config.yaml
intermediate_size: 320
qk_norm: true
init_std_up: 0.0482
train_tokens: 82670000
Each number is 50 + 10 x the weight over its row's rms, rounded and kept within 0 to 99. Layers, rows and columns count from 0. The size before them is the row's rms in percent of the matrix's.

# o: layer 6 attention output (transposed), 128x128, rms 0.208, rows 12-31,43-63, columns 0-63
# v: layer 6 attention value, 64x128, rms 0.0844, rows 12-31, columns 0-63
# q: layer 6 attention query, 128x128, rms 0.0808, rows 64-78,96-110, columns 0-63
# k: layer 6 attention key, 64x128, rms 0.0811, rows 32-45, columns 0-63
o43 080:68 46 65 51 59 49 47 41 56 62 45 50 31 50 41 42 60 51 61 54 59 68 47 54 58 42 44 49 62 46 44 45 45 45 41 43 76 47 42 45 63 49 68 49 55 56 55 44 58 63 53 41 72 31 53 62 31 30 50 57 61 57 60 53
v12 108:52 63 54 60 28 59 50 41 65 40 48 50 48 45 54 43 46 54 46 41 50 58 64 55 36 47 49 58 36 36 45 56 55 46 58 68 42 39 56 49 62 47 54 62 52 42 43 44 48 54 36 46 47 68 45 57 70 29 57 66 44 50 44 50
o12 125:65 52 56 38 35 42 48 66 47 67 59 37 46 50 43 69 47 51 39 51 62 60 50 33 65 48 51 47 41 56 47 64 52 52 49 48 63 50 43 57 51 60 49 48 37 44 48 35 46 52 54 58 61 66 59 53 58 35 54 66 47 48 56 45
o44 078:49 58 49 63 57 62 39 51 60 33 59 48 39 51 35 33 44 32 57 33 54 48 67 63 45 41 60 46 51 47 46 53 67 31 59 45 41 39 38 39 41 48 25 63 68 43 39 52 54 52 53 48 62 43 43 42 49 54 38 46 46 62 44 50
v13 100:35 49 48 54 54 36 49 59 58 50 43 52 59 42 50 59 52 57 61 56 49 71 48 42 78 61 59 52 50 57 42 35 52 58 39 44 49 50 59 40 60 47 62 39 38 59 54 49 63 54 60 41 60 51 43 62 57 24 46 61 59 39 41 51
o13 108:35 58 59 45 44 42 67 49 44 55 65 57 58 40 40 48 57 59 45 50 51 53 55 48 57 42 68 51 64 49 47 48 52 50 33 49 60 53 54 43 53 55 49 47 48 63 47 39 66 43 49 47 53 47 16 45 34 27 56 40 53 37 55 52
o45 101:62 54 63 57 52 49 38 53 45 50 43 51 55 51 47 62 43 48 42 31 45 58 56 57 59 40 44 49 34 65 55 66 47 52 44 64 51 42 65 67 51 41 50 43 64 55 67 57 40 74 45 59 57 51 45 69 62 53 58 47 49 42 48 54
v14 099:33 60 42 62 24 56 41 64 59 58 44 62 50 48 29 62 72 63 53 48 57 44 54 47 45 63 62 58 47 47 65 62 51 57 30 42 69 42 58 30 55 62 50 56 54 54 58 56 48 57 46 57 52 49 60 50 19 57 45 44 64 43 51 53
o14 114:53 59 56 43 40 38 53 60 66 43 36 58 32 51 37 50 56 45 53 50 35 43 46 43 42 60 59 44 31 61 51 47 50 61 32 31 52 47 61 33 38 47 38 34 55 62 36 43 59 62 54 67 74 37 46 49 38 39 58 47 64 46 60 59
o46 089:66 80 39 49 32 48 51 60 40 60 50 54 50 51 48 44 50 42 54 38 79 69 55 53 45 47 57 54 53 37 43 59 53 53 66 56 45 66 58 48 55 53 55 57 61 54 42 62 40 38 45 45 51 54 42 57 72 45 50 56 30 59 71 70
v15 115:61 47 41 70 35 46 59 39 41 55 50 56 30 45 52 59 50 53 39 50 62 44 43 38 43 51 36 64 70 47 39 67 55 52 45 39 44 26 64 55 46 59 50 58 52 55 25 49 43 55 35 59 57 39 46 48 42 48 62 35 46 46 56 53
o15 124:60 39 49 64 44 50 50 44 62 53 42 32 32 36 44 62 51 69 64 42 64 56 44 42 36 54 56 46 27 44 42 58 40 41 48 32 35 68 50 52 65 52 51 41 45 65 55 52 50 45 39 57 64 30 62 49 61 59 58 59 55 49 64 34
o47 089:59 45 47 49 42 65 40 43 45 41 53 47 32 40 48 35 53 35 61 68 55 54 53 40 52 42 39 58 59 50 64 50 39 49 47 59 49 65 54 39 51 55 49 54 59 39 52 38 51 42 54 33 39 50 75 56 28 55 42 52 71 60 57 36
v16 104:55 60 73 59 45 42 42 49 44 52 53 48 65 31 36 48 37 44 71 41 56 57 51 37 48 29 54 56 44 52 42 55 65 57 63 37 52 54 60 49 32 61 32 65 74 43 43 37 54 59 70 55 54 42 44 47 42 46 55 39 41 42 68 59
o16 125:57 68 47 49 51 31 43 75 40 42 60 67 50 54 50 40 42 53 45 46 45 60 58 56 62 53 56 50 50 34 49 69 52 49 35 64 42 48 74 39 53 53 34 37 58 41 42 57 29 48 51 57 47 39 42 63 49 47 63 57 43 59 61 46
o48 090:67 47 56 58 49 43 66 38 54 48 46 40 48 43 56 53 46 50 45 59 47 63 60 51 59 42 65 44 38 64 66 41 55 56 74 48 48 40 63 50 41 49 69 53 44 61 47 44 25 60 59 49 56 52 46 51 61 36 48 46 48 37 52 51
v17 104:41 36 40 57 74 46 40 57 59 57 50 48 42 54 55 50 55 65 62 47 51 67 70 51 36 66 46 35 59 72 47 44 60 57 76 25 54 56 52 56 45 39 34 34 51 39 46 55 43 51 64 48 34 51 51 48 54 52 61 57 55 61 56 58
o17 123:29 45 58 49 49 59 57 49 58 53 52 59 55 49 63 53 66 46 41 41 51 44 50 64 56 45 55 45 58 43 43 32 55 31 46 51 40 54 55 73 44 55 45 49 39 44 40 56 34 53 44 52 45 61 28 50 47 50 46 50 53 50 30 47
o49 086:59 59 42 65 50 50 39 62 42 29 61 55 42 52 35 49 51 51 41 34 46 50 61 38 45 47 67 60 48 30 49 23 49 47 51 60 41 48 36 53 29 59 39 62 55 53 50 66 48 34 43 49 44 49 74 61 45 54 48 52 30 58 51 55
v18 100:38 50 39 44 44 46 40 43 57 55 35 32 40 57 33 60 41 48 67 58 46 35 37 64 46 51 59 44 57 66 53 61 48 71 42 54 38 60 30 65 52 41 40 31 49 43 38 53 55 63 46 53 48 55 30 38 47 36 39 41 62 62 47 51
o18 116:44 48 46 59 34 54 48 49 31 40 43 33 41 59 51 43 43 50 58 43 66 44 62 55 52 59 52 47 44 46 46 43 37 48 57 40 58 47 53 50 45 58 40 51 44 37 48 64 76 64 51 47 42 63 47 44 37 65 25 37 43 59 58 48
o50 093:68 47 50 75 49 45 63 52 42 35 49 56 70 53 66 55 66 44 54 46 45 66 44 49 57 53 55 60 58 73 44 66 73 49 46 61 44 39 47 67 72 44 42 44 39 51 52 51 32 53 48 41 47 53 70 48 55 53 79 56 54 60 43 57
v19 099:70 47 38 60 15 64 41 51 54 45 32 47 52 46 37 44 34 62 47 55 52 50 31 46 35 47 55 45 50 48 40 74 55 72 40 43 36 56 54 47 44 31 40 50 41 34 44 53 42 48 51 26 44 31 34 62 36 58 62 68 47 57 47 49
o19 116:61 39 36 59 43 51 49 36 34 44 34 51 51 62 49 73 48 45 47 54 60 47 51 59 41 54 55 51 41 50 56 70 63 38 44 34 59 46 47 48 48 58 48 55 47 42 42 54 68 56 56 67 41 51 37 51 58 48 49 61 45 49 72 55
o51 082:49 52 44 60 51 50 44 54 54 38 65 40 43 26 63 47 38 54 51 34 55 58 59 44 26 67 55 44 38 54 33 43 44 55 46 30 33 43 34 41 39 37 64 39 55 45 47 40 36 38 47 47 63 59 45 44 48 47 56 44 38 40 33 49
v20 112:64 41 45 64 48 39 51 41 43 61 50 39 37 51 54 41 45 44 59 60 57 35 24 32 43 45 55 41 50 62 50 47 41 57 69 55 60 59 47 54 37 43 55 65 51 30 75 57 44 61 50 38 51 42 36 36 28 62 34 61 51 63 46 46
o20 138:62 50 38 51 53 54 50 30 51 34 39 37 57 47 39 58 44 55 48 55 66 46 16 41 51 53 52 43 40 42 40 31 63 49 48 43 50 61 48 43 38 52 46 43 44 50 55 64 48 61 26 54 40 50 70 50 30 53 51 39 59 54 56 47
o52 083:43 49 41 58 45 29 47 60 65 62 39 36 31 54 30 39 51 34 54 52 50 43 49 40 36 42 47 72 48 38 53 53 40 40 55 61 49 41 62 36 66 39 55 46 64 66 52 46 62 47 56 48 47 39 37 52 39 53 43 65 43 42 52 42
v21 099:70 42 31 35 25 47 44 43 54 39 54 41 37 41 51 32 31 59 64 43 60 43 34 52 52 52 45 41 66 41 39 40 68 45 52 49 49 40 31 44 46 42 30 50 44 63 47 50 40 47 32 61 55 54 51 54 57 47 43 44 45 51 61 41
o21 109:43 63 64 44 43 57 30 43 33 46 45 30 51 31 54 47 42 36 46 46 47 48 41 70 39 42 55 63 43 45 51 64 66 43 48 55 54 40 64 48 60 51 55 64 48 42 51 47 40 48 63 48 48 39 42 35 17 47 55 40 59 42 56 45
o53 089:47 47 33 38 46 39 62 56 51 65 73 55 54 39 51 50 52 57 42 44 59 55 37 49 29 48 53 31 45 58 52 49 45 57 49 42 52 47 39 52 46 46 41 61 56 46 33 52 59 50 29 59 65 59 73 60 75 56 46 66 37 46 63 30
v22 100:46 59 55 53 57 42 48 45 50 62 42 50 39 58 43 43 59 62 48 45 49 57 48 68 55 44 57 42 42 60 59 70 59 53 57 65 65 62 52 37 31 53 55 46 60 50 49 53 51 34 69 56 62 52 43 47 35 65 47 42 63 48 53 42
o22 121:56 63 66 37 43 31 38 52 47 42 49 40 59 47 45 44 31 45 48 44 37 71 41 42 45 49 40 49 45 46 67 45 79 55 39 33 53 41 47 57 39 45 48 67 72 74 50 54 33 58 48 53 37 45 60 44 46 73 58 47 45 51 42 47
o54 087:49 52 42 68 56 53 74 60 62 58 50 53 65 38 47 69 59 57 54 56 47 53 48 52 49 47 61 52 61 46 55 66 35 50 43 46 57 40 74 35 68 45 51 40 24 48 66 47 52 48 50 44 62 48 49 59 45 29 52 53 70 52 26 51
v23 108:59 49 60 49 49 48 43 60 43 45 46 47 56 38 70 42 46 33 44 46 37 63 35 62 44 54 51 59 37 69 55 52 53 45 38 55 34 49 37 56 55 62 46 30 53 40 51 44 38 45 56 60 49 44 48 48 52 42 67 42 43 64 66 36
o23 129:31 51 48 57 43 57 54 65 59 40 65 54 39 42 54 36 43 38 33 49 63 39 38 33 38 36 50 62 48 42 63 55 64 30 45 61 48 33 62 50 71 53 32 33 53 48 51 42 44 56 65 60 45 49 69 41 53 47 44 55 43 52 53 28
o55 080:56 44 56 47 57 40 59 33 61 54 45 55 59 33 59 62 46 69 65 50 57 42 31 52 42 54 58 48 46 44 42 53 49 50 37 46 36 47 32 56 44 46 37 56 60 38 63 63 48 70 43 46 53 47 51 44 63 48 63 42 55 33 49 49
v24 098:31 55 45 60 65 56 42 38 50 57 57 41 46 51 37 58 46 58 50 37 44 57 44 30 66 41 55 53 50 59 26 71 47 58 59 45 39 52 45 48 52 47 49 45 51 30 40 52 49 43 53 61 52 62 58 46 53 36 51 40 33 49 50 69
o24 120:54 60 51 64 51 56 48 53 54 47 51 39 42 43 50 48 53 72 56 49 30 43 46 41 47 49 55 41 52 26 28 49 58 61 54 66 29 54 47 49 45 58 56 60 33 45 48 40 37 50 40 45 43 62 66 52 45 45 53 49 43 63 45 68
o56 081:57 39 52 47 58 58 57 48 51 41 57 56 54 48 52 33 47 37 45 62 56 62 60 52 64 58 49 40 28 60 48 48 48 58 56 80 47 48 54 54 49 46 62 35 67 48 50 58 46 59 31 27 31 64 48 32 48 48 50 65 58 61 55 45
v25 106:53 67 65 65 65 77 52 43 39 49 65 51 53 57 50 42 31 49 47 35 35 56 33 42 51 27 61 47 48 55 53 52 47 35 39 63 44 28 45 46 48 56 39 61 35 63 52 49 50 52 52 48 31 44 41 40 52 63 48 62 54 47 48 39
o25 121:55 44 58 54 61 49 58 53 48 60 59 44 67 60 74 30 44 54 50 60 45 29 59 52 51 42 48 63 35 43 50 57 48 44 44 67 52 37 46 55 38 61 50 56 45 49 49 50 64 43 57 71 38 55 62 68 64 44 50 53 49 40 52 31
o57 092:55 54 50 62 63 57 44 52 55 49 44 45 49 48 51 56 43 44 50 60 48 65 45 37 57 52 51 65 46 46 54 50 59 55 59 42 67 47 44 47 60 56 42 74 40 44 61 65 70 50 38 51 57 39 63 40 41 73 43 23 54 48 61 46
v26 103:41 67 53 60 30 50 51 51 44 61 52 57 45 35 63 65 52 46 46 55 70 56 58 57 47 48 56 42 66 46 66 41 39 42 52 43 59 66 65 42 39 38 56 50 51 47 55 41 44 71 52 54 47 57 44 37 51 82 49 49 63 62 55 59
o26 118:50 60 44 31 43 53 70 66 61 51 47 55 78 52 51 47 53 64 31 54 47 59 50 62 29 38 54 45 55 55 76 38 45 40 46 60 65 56 66 49 43 56 57 50 53 45 48 50 44 57 49 57 37 35 48 54 52 28 43 38 56 53 54 65
o58 100:52 47 62 27 49 60 40 52 49 52 31 71 43 50 44 22 50 41 70 66 64 50 55 53 66 60 52 54 44 46 34 49 48 51 55 48 39 50 41 39 43 41 50 55 66 50 53 56 54 44 46 38 56 45 56 40 46 66 66 63 66 48 60 63
v27 104:47 60 50 54 23 52 44 64 77 64 70 58 66 56 47 33 44 43 43 52 43 55 42 50 54 57 47 37 61 55 50 39 43 44 49 56 62 51 40 49 62 43 56 56 43 55 47 45 36 45 59 63 51 72 53 45 50 70 48 59 67 66 70 43
o27 109:44 49 61 33 68 35 55 55 58 29 74 47 61 48 50 53 41 48 51 54 68 63 73 52 56 47 66 45 52 36 53 45 57 50 59 62 41 50 51 50 50 61 58 49 61 55 52 57 64 46 52 46 43 46 52 66 73 65 40 36 31 48 39 57
o59 093:51 43 47 51 40 53 53 50 47 55 45 57 45 59 53 44 53 59 59 38 55 27 25 60 53 30 41 32 38 54 41 47 42 56 30 50 57 53 52 48 48 38 41 59 51 53 52 37 58 51 40 59 64 70 40 52 48 46 54 48 49 46 58 39
v28 120:44 49 40 43 50 34 56 33 60 38 66 37 42 43 58 46 46 34 57 49 36 26 32 57 41 40 48 54 37 54 70 48 49 51 60 56 45 35 36 64 72 44 48 56 57 47 43 61 42 45 44 50 43 48 46 59 58 53 54 58 59 52 38 31
o28 130:45 52 47 42 59 57 45 49 38 38 67 50 44 55 52 42 40 28 46 61 44 38 43 53 59 53 61 51 68 58 65 54 34 51 42 46 41 51 40 41 60 49 43 59 64 38 44 43 43 58 57 49 43 44 75 42 39 56 47 34 54 61 54 38
o60 098:46 39 55 54 57 58 41 43 64 57 45 33 27 59 37 42 41 43 35 47 58 46 45 43 35 36 45 58 42 44 41 51 46 40 46 50 59 47 64 74 50 46 47 63 61 55 46 54 48 63 44 55 63 55 71 39 50 42 24 63 57 55 51 39
v29 107:64 55 54 52 31 37 43 72 50 55 55 60 46 56 30 57 59 37 41 51 52 51 49 48 45 41 26 62 44 55 61 54 53 73 57 51 50 73 45 54 34 51 53 64 48 59 38 45 52 45 52 31 55 63 48 66 47 43 41 55 48 54 59 45
o29 125:59 37 58 52 39 41 46 55 40 45 57 67 45 57 50 60 52 44 38 33 59 72 50 52 47 66 62 61 65 45 59 56 67 54 41 56 54 56 53 43 37 54 42 44 50 59 44 72 48 40 33 54 42 42 12 59 47 42 43 58 30 45 44 55
o61 086:46 64 40 27 46 47 49 54 36 59 46 58 48 48 36 44 70 33 51 58 61 46 43 48 53 49 58 50 66 56 41 36 33 46 43 42 76 48 36 47 49 47 29 52 42 44 55 42 49 56 48 45 50 52 35 39 26 62 63 50 69 38 58 56
v30 096:48 51 56 48 33 36 57 41 57 47 55 45 49 52 36 42 39 36 34 48 45 65 51 64 47 61 43 54 51 60 47 48 48 49 42 48 57 59 51 44 57 48 49 41 60 48 54 64 50 64 33 38 73 30 41 41 54 49 63 50 55 26 55 30
o30 118:51 75 38 68 43 51 46 68 67 59 51 57 67 58 46 56 40 46 41 56 59 54 49 54 41 59 54 53 64 61 58 30 57 47 35 43 61 38 61 32 50 53 50 46 41 44 54 43 50 64 53 57 54 53 36 43 62 52 58 49 41 28 51 44
o62 086:50 45 46 46 45 62 54 33 44 47 41 44 45 58 59 59 70 51 34 56 63 36 39 41 40 38 56 47 71 63 43 50 35 51 48 44 41 45 53 49 49 33 39 33 57 50 44 52 36 59 37 56 48 37 61 61 26 69 41 38 44 42 61 39
v31 097:57 42 51 60 57 48 38 58 48 34 53 57 58 51 58 57 36 45 43 39 45 49 45 60 35 40 32 41 48 55 55 43 50 51 44 43 33 51 58 45 59 52 41 35 45 47 34 46 44 54 46 68 55 37 43 55 65 58 54 44 61 60 40 24
o31 105:57 50 51 62 37 65 38 51 52 66 53 44 41 65 66 59 63 56 52 39 46 63 59 36 47 24 30 57 70 45 60 44 45 41 50 53 64 37 46 62 57 62 49 34 38 43 43 42 70 34 63 60 59 42 58 56 37 51 33 55 51 57 42 39
o63 090:52 30 66 36 57 48 44 73 52 52 50 54 33 39 41 44 37 61 35 54 60 29 45 41 64 56 57 46 58 33 47 58 21 61 52 55 59 50 68 47 50 52 43 62 55 72 40 34 46 43 60 63 47 53 53 48 50 50 56 52 70 37 43 49
q64 169:51 45 53 49 34 50 66 55 55 62 39 57 39 48 63 44 42 58 49 52 48 41 52 51 43 48 28 49 44 43 42 43 78 60 49 53 42 55 49 28 48 52 56 56 42 68 45 44 61 34 57 38 53 42 38 46 46 38 44 64 40 37 40 54
q96 162:53 46 57 74 69 55 49 41 51 61 42 43 45 58 43 48 49 38 24 47 56 41 56 35 66 65 53 53 49 28 56 48 37 45 45 50 62 48 53 68 52 45 48 43 34 60 54 46 41 39 55 49 40 60 45 52 61 42 56 65 77 50 57 53
k32 117:67 43 44 48 62 51 44 39 48 44 71 46 57 47 43 44 38 45 48 42 46 48 40 49 57 47 36 48 41 41 53 73 68 63 56 52 40 43 42 44 70 55 54 53 58 59 52 33 58 47 51 59 67 48 70 39 57 44 62 63 38 47 59 43
q65 159:42 44 55 47 51 57 41 38 63 50 57 37 47 67 54 39 42 62 24 40 60 47 60 50 53 64 68 35 26 60 59 53 54 41 51 37 62 35 45 44 44 58 31 54 65 50 58 60 48 52 50 47 60 56 52 52 56 51 56 29 55 48 46 48
q97 170:46 39 39 39 46 50 43 39 27 60 58 49 52 57 60 50 52 56 85 31 52 53 45 27 48 50 62 51 48 66 49 63 57 77 38 65 34 61 46 38 44 47 45 54 34 50 43 58 38 46 56 46 42 48 52 60 48 57 71 51 43 52 61 65
k33 117:40 53 49 46 48 32 45 54 61 41 47 47 58 60 71 63 36 58 39 59 49 48 63 62 39 69 49 44 26 31 53 47 75 70 38 49 54 64 66 44 45 44 65 44 53 43 47 47 55 45 49 52 74 49 46 57 39 45 46 54 37 54 51 26
q66 096:63 60 35 56 67 47 51 40 54 69 44 52 37 33 51 48 68 45 51 56 48 34 49 60 65 45 39 55 38 49 39 65 51 56 61 52 40 54 48 62 43 41 51 50 73 55 37 49 59 51 56 57 44 57 48 37 43 46 36 42 47 58 32 42
q98 107:67 54 55 67 46 35 57 43 63 70 59 46 42 75 43 56 43 37 52 59 54 41 48 57 37 54 46 56 45 45 52 48 45 65 55 32 51 55 50 50 53 57 57 50 53 60 46 57 31 48 54 59 58 48 43 45 46 43 39 63 47 51 71 36
k34 110:62 51 53 35 56 41 52 58 61 46 62 55 40 41 43 50 30 52 48 43 47 35 39 67 53 63 26 50 46 60 60 64 51 46 54 66 59 51 42 58 65 44 29 42 57 42 55 46 55 60 63 56 52 41 47 60 54 41 75 68 53 44 35 38
q67 103:57 61 37 50 42 42 47 47 48 53 64 67 56 42 44 58 67 51 40 44 33 32 62 69 52 53 55 40 48 37 54 42 47 48 56 54 55 54 43 45 46 53 38 48 52 29 53 39 39 55 44 48 52 44 36 36 47 27 54 44 47 40 56 56
q99 084:61 45 14 41 43 65 55 60 52 46 44 41 51 62 49 52 49 57 68 46 65 49 32 56 47 61 53 35 51 46 55 72 30 46 68 37 41 45 56 48 47 49 68 61 44 60 44 36 38 57 48 67 61 61 64 50 37 48 55 60 47 30 66 71
k35 106:59 53 47 55 48 63 52 46 60 46 58 23 52 48 38 49 27 59 34 52 65 60 55 57 45 61 32 56 61 52 49 47 54 69 69 57 52 53 65 54 36 43 40 47 55 43 44 34 51 33 57 38 46 37 41 53 48 78 49 42 59 55 46 43
q68 087:60 39 53 57 47 48 40 47 48 52 69 66 60 47 53 38 59 55 57 68 49 23 57 59 57 52 48 45 65 58 37 64 50 43 56 54 54 50 43 62 74 60 55 39 40 54 48 62 59 55 47 26 58 46 48 54 48 49 43 65 46 38 55 35
q100 090:39 42 34 54 42 47 66 55 62 65 55 43 44 48 70 51 59 52 50 64 63 73 47 54 59 60 58 53 40 39 45 56 56 57 74 48 59 59 61 43 55 55 52 53 58 59 33 45 17 75 61 53 54 46 52 52 37 51 36 68 49 37 67 53
k36 111:55 49 46 49 61 49 55 51 61 54 54 50 49 27 55 56 50 47 36 34 21 42 54 67 38 52 49 56 43 49 56 48 48 49 53 52 56 55 54 78 50 42 58 52 45 43 52 41 61 36 62 44 39 40 50 50 45 55 40 49 59 54 52 42
q69 081:50 44 42 64 29 60 51 44 55 74 51 61 49 54 45 55 61 43 49 54 53 55 67 53 56 60 46 60 53 59 63 36 55 52 55 55 45 39 57 76 82 45 39 50 50 34 48 55 54 36 46 42 64 47 73 33 44 53 54 59 47 56 67 63
q101 100:59 49 40 58 51 54 48 52 62 44 41 45 46 73 73 52 40 43 38 53 35 58 53 58 48 51 54 48 49 44 62 46 41 45 34 54 78 49 49 48 52 38 43 62 61 62 35 55 54 50 50 55 55 45 42 44 44 61 42 37 58 52 46 36
k37 089:46 40 47 47 64 48 38 56 48 43 48 51 48 63 54 57 47 47 48 34 52 46 26 61 55 57 46 59 39 73 52 44 36 35 51 55 47 44 64 39 68 49 48 40 52 47 52 58 47 52 45 29 37 41 46 58 37 56 54 39 59 50 66 51
q70 083:44 45 55 65 58 70 36 54 42 49 47 43 43 42 59 51 78 57 54 54 49 47 61 52 38 47 58 63 44 63 55 44 51 50 46 44 60 42 30 40 56 53 53 44 67 32 43 52 56 42 54 61 60 36 46 36 65 62 47 48 50 60 56 45
q102 085:48 42 59 62 52 48 47 27 55 42 29 50 50 38 51 43 54 53 54 49 28 56 63 49 36 59 58 68 50 48 36 54 52 58 39 50 31 52 42 58 58 41 46 52 44 44 51 56 52 50 51 59 52 43 37 27 68 53 59 30 52 74 38 45
k38 077:35 49 61 45 33 36 45 49 60 47 47 70 55 57 54 62 47 51 64 46 47 47 48 51 35 50 73 49 65 48 55 31 42 54 40 48 31 41 53 42 46 52 47 35 63 51 65 39 54 50 38 50 46 56 64 42 51 38 43 39 54 51 46 29
q71 081:40 50 45 70 38 42 38 55 57 39 59 52 48 53 54 56 68 50 62 53 41 53 64 36 40 31 52 49 53 43 67 54 60 49 48 49 38 32 58 31 56 54 49 61 67 42 59 49 33 56 58 53 44 46 57 49 43 52 63 45 42 50 74 51
q103 093:50 38 43 72 55 56 23 44 40 48 41 50 33 53 55 61 48 49 42 32 39 42 47 42 60 44 35 55 50 57 55 43 50 51 43 51 37 48 38 55 70 56 43 50 58 45 48 66 40 53 41 54 47 50 52 40 69 39 56 41 52 76 33 34
k39 075:30 58 46 50 44 42 43 70 64 50 75 51 58 46 52 48 49 49 65 39 39 35 44 67 49 43 53 56 60 60 47 48 36 40 37 56 57 38 55 38 63 50 42 34 62 49 76 57 41 56 54 45 43 45 65 38 57 51 64 43 55 52 58 33
q72 091:58 60 53 46 50 41 57 41 55 48 54 49 50 54 52 57 31 51 44 44 54 47 45 55 28 43 62 37 50 41 48 28 40 46 53 47 52 41 44 35 33 32 36 52 62 68 56 58 45 60 41 49 49 48 38 43 40 45 40 64 49 51 30 41
q104 096:51 63 53 29 42 41 46 28 54 45 44 43 48 45 45 52 71 56 57 41 29 34 47 44 37 45 54 50 57 39 39 51 57 52 52 45 43 38 48 38 43 65 55 59 51 47 61 67 51 69 32 42 60 51 41 64 50 55 64 50 52 71 54 58
k40 092:63 51 45 52 68 44 48 52 35 57 59 48 41 32 48 60 34 60 59 49 40 48 51 55 46 58 41 61 48 34 40 49 47 50 32 59 26 47 68 40 50 51 49 60 56 62 50 45 57 51 52 60 39 48 47 56 43 36 39 43 64 52 47 57
q73 084:52 51 64 46 50 47 47 48 52 45 39 36 68 57 45 36 64 41 47 57 35 49 67 38 25 48 46 64 41 61 27 56 49 45 47 45 52 53 63 35 43 40 64 51 48 49 69 40 48 40 57 54 41 41 52 34 51 65 56 42 50 56 41 70
q105 087:43 28 47 53 44 54 43 42 31 48 52 52 47 43 42 45 39 37 65 45 52 68 53 54 71 76 47 72 49 41 37 60 47 49 36 64 43 43 50 45 53 48 58 70 57 45 47 47 48 54 35 49 35 68 50 46 57 51 66 39 64 52 53 48
k41 107:43 48 42 56 42 59 43 47 44 51 40 22 60 53 48 36 47 48 52 41 51 38 60 49 51 47 53 50 26 50 50 55 48 49 40 75 62 39 56 30 48 53 54 63 38 39 47 49 52 52 46 37 56 60 47 48 54 40 65 67 57 70 57 45
q74 107:45 62 47 39 45 50 59 41 63 54 50 57 63 51 35 46 40 49 26 67 37 60 60 44 37 60 46 59 68 64 46 52 46 46 51 56 57 50 65 64 58 61 64 47 43 45 57 41 64 55 52 49 46 41 58 51 55 46 50 64 58 37 53 42
q106 126:58 50 62 64 51 62 52 48 44 68 32 50 44 55 45 25 56 48 29 51 48 57 59 57 40 44 55 26 43 55 44 49 61 38 45 54 54 44 51 64 65 31 67 41 48 33 39 61 46 56 49 59 55 35 69 50 54 61 47 37 56 25 41 52
k42 119:45 56 51 58 57 55 53 49 79 50 26 45 45 46 44 55 45 55 42 42 41 49 45 33 41 35 46 46 55 62 69 52 45 48 65 43 41 43 59 66 42 44 61 45 46 47 60 59 41 46 61 45 40 22 63 57 50 54 29 37 56 42 44 46
q75 101:63 54 56 48 30 53 35 41 38 62 45 58 54 52 66 38 51 62 44 62 62 47 59 42 49 55 45 59 48 52 49 47 53 55 56 35 40 54 54 53 56 46 51 53 28 40 57 31 53 54 53 37 47 53 35 58 50 34 47 56 32 34 45 52
q107 112:45 53 53 47 56 49 47 58 58 48 48 58 73 40 44 61 58 44 52 48 45 53 60 43 49 54 65 41 52 48 44 75 37 50 67 42 46 59 52 54 59 42 45 55 55 45 34 48 48 31 61 52 58 43 37 50 48 53 23 52 45 39 53 44
k43 110:57 50 38 42 55 35 45 47 53 48 41 52 41 37 58 58 68 33 67 64 67 61 60 51 35 63 62 60 74 53 48 56 61 57 46 55 61 59 55 52 55 53 65 46 39 65 47 52 43 57 60 42 58 59 52 59 53 51 61 56 26 65 61 47
q76 099:53 40 63 45 41 41 54 56 44 73 54 34 60 48 41 58 66 53 59 40 60 40 48 50 54 50 58 33 49 49 45 58 47 51 44 51 32 44 44 39 57 56 52 45 41 47 63 40 56 66 43 51 48 63 54 71 58 20 48 31 35 56 51 47
q108 107:67 57 55 49 49 72 47 57 58 49 38 36 56 72 56 53 33 46 35 45 47 40 61 50 45 65 46 53 33 42 34 48 60 47 16 62 39 50 39 31 35 54 48 48 46 48 65 50 49 49 42 58 41 38 41 49 51 48 60 56 55 57 48 39
k44 094:65 64 45 56 60 49 61 43 43 43 42 35 60 41 61 42 42 48 46 41 49 55 27 67 53 36 46 54 45 34 56 55 55 48 51 51 50 53 53 49 63 69 60 48 49 52 75 58 53 56 55 28 37 44 37 53 48 52 55 64 51 44 65 33
q77 099:68 32 53 70 49 63 50 38 53 59 42 36 49 62 56 48 44 43 51 50 49 30 46 42 64 59 54 50 46 41 66 50 77 52 63 41 41 56 58 62 42 43 35 61 45 35 52 53 47 41 39 46 42 51 43 53 48 46 65 59 42 58 41 47
q109 104:61 46 61 55 39 48 48 53 56 54 56 51 46 54 43 35 64 48 42 56 53 58 50 47 77 62 46 42 55 62 52 53 44 52 59 19 57 59 64 59 60 45 50 47 51 51 69 54 35 41 50 42 45 56 63 53 63 54 55 53 56 60 62 55
k45 105:58 52 43 56 31 51 47 64 52 63 49 40 47 62 53 57 54 47 34 27 37 33 66 60 59 43 50 39 38 46 56 59 52 34 58 68 51 63 54 44 45 55 76 50 51 35 55 45 55 48 58 62 61 54 64 51 48 38 47 31 68 50 60 42
q78 095:59 47 56 35 50 63 57 52 28 53 50 60 53 49 58 53 33 63 44 52 32 34 70 46 64 53 39 66 44 51 55 47 46 40 38 54 41 39 61 39 58 45 46 48 42 47 48 55 38 69 83 58 50 48 53 65 51 62 67 61 55 50 61 41
q110 125:42 51 33 42 45 56 32 40 32 61 77 43 37 57 56 36 64 49 57 43 62 37 30 50 38 43 59 56 49 58 44 59 39 45 34 55 48 38 60 40 36 63 48 56 48 37 61 65 41 65 52 61 52 56 73 43 44 45 64 46 55 60 66 52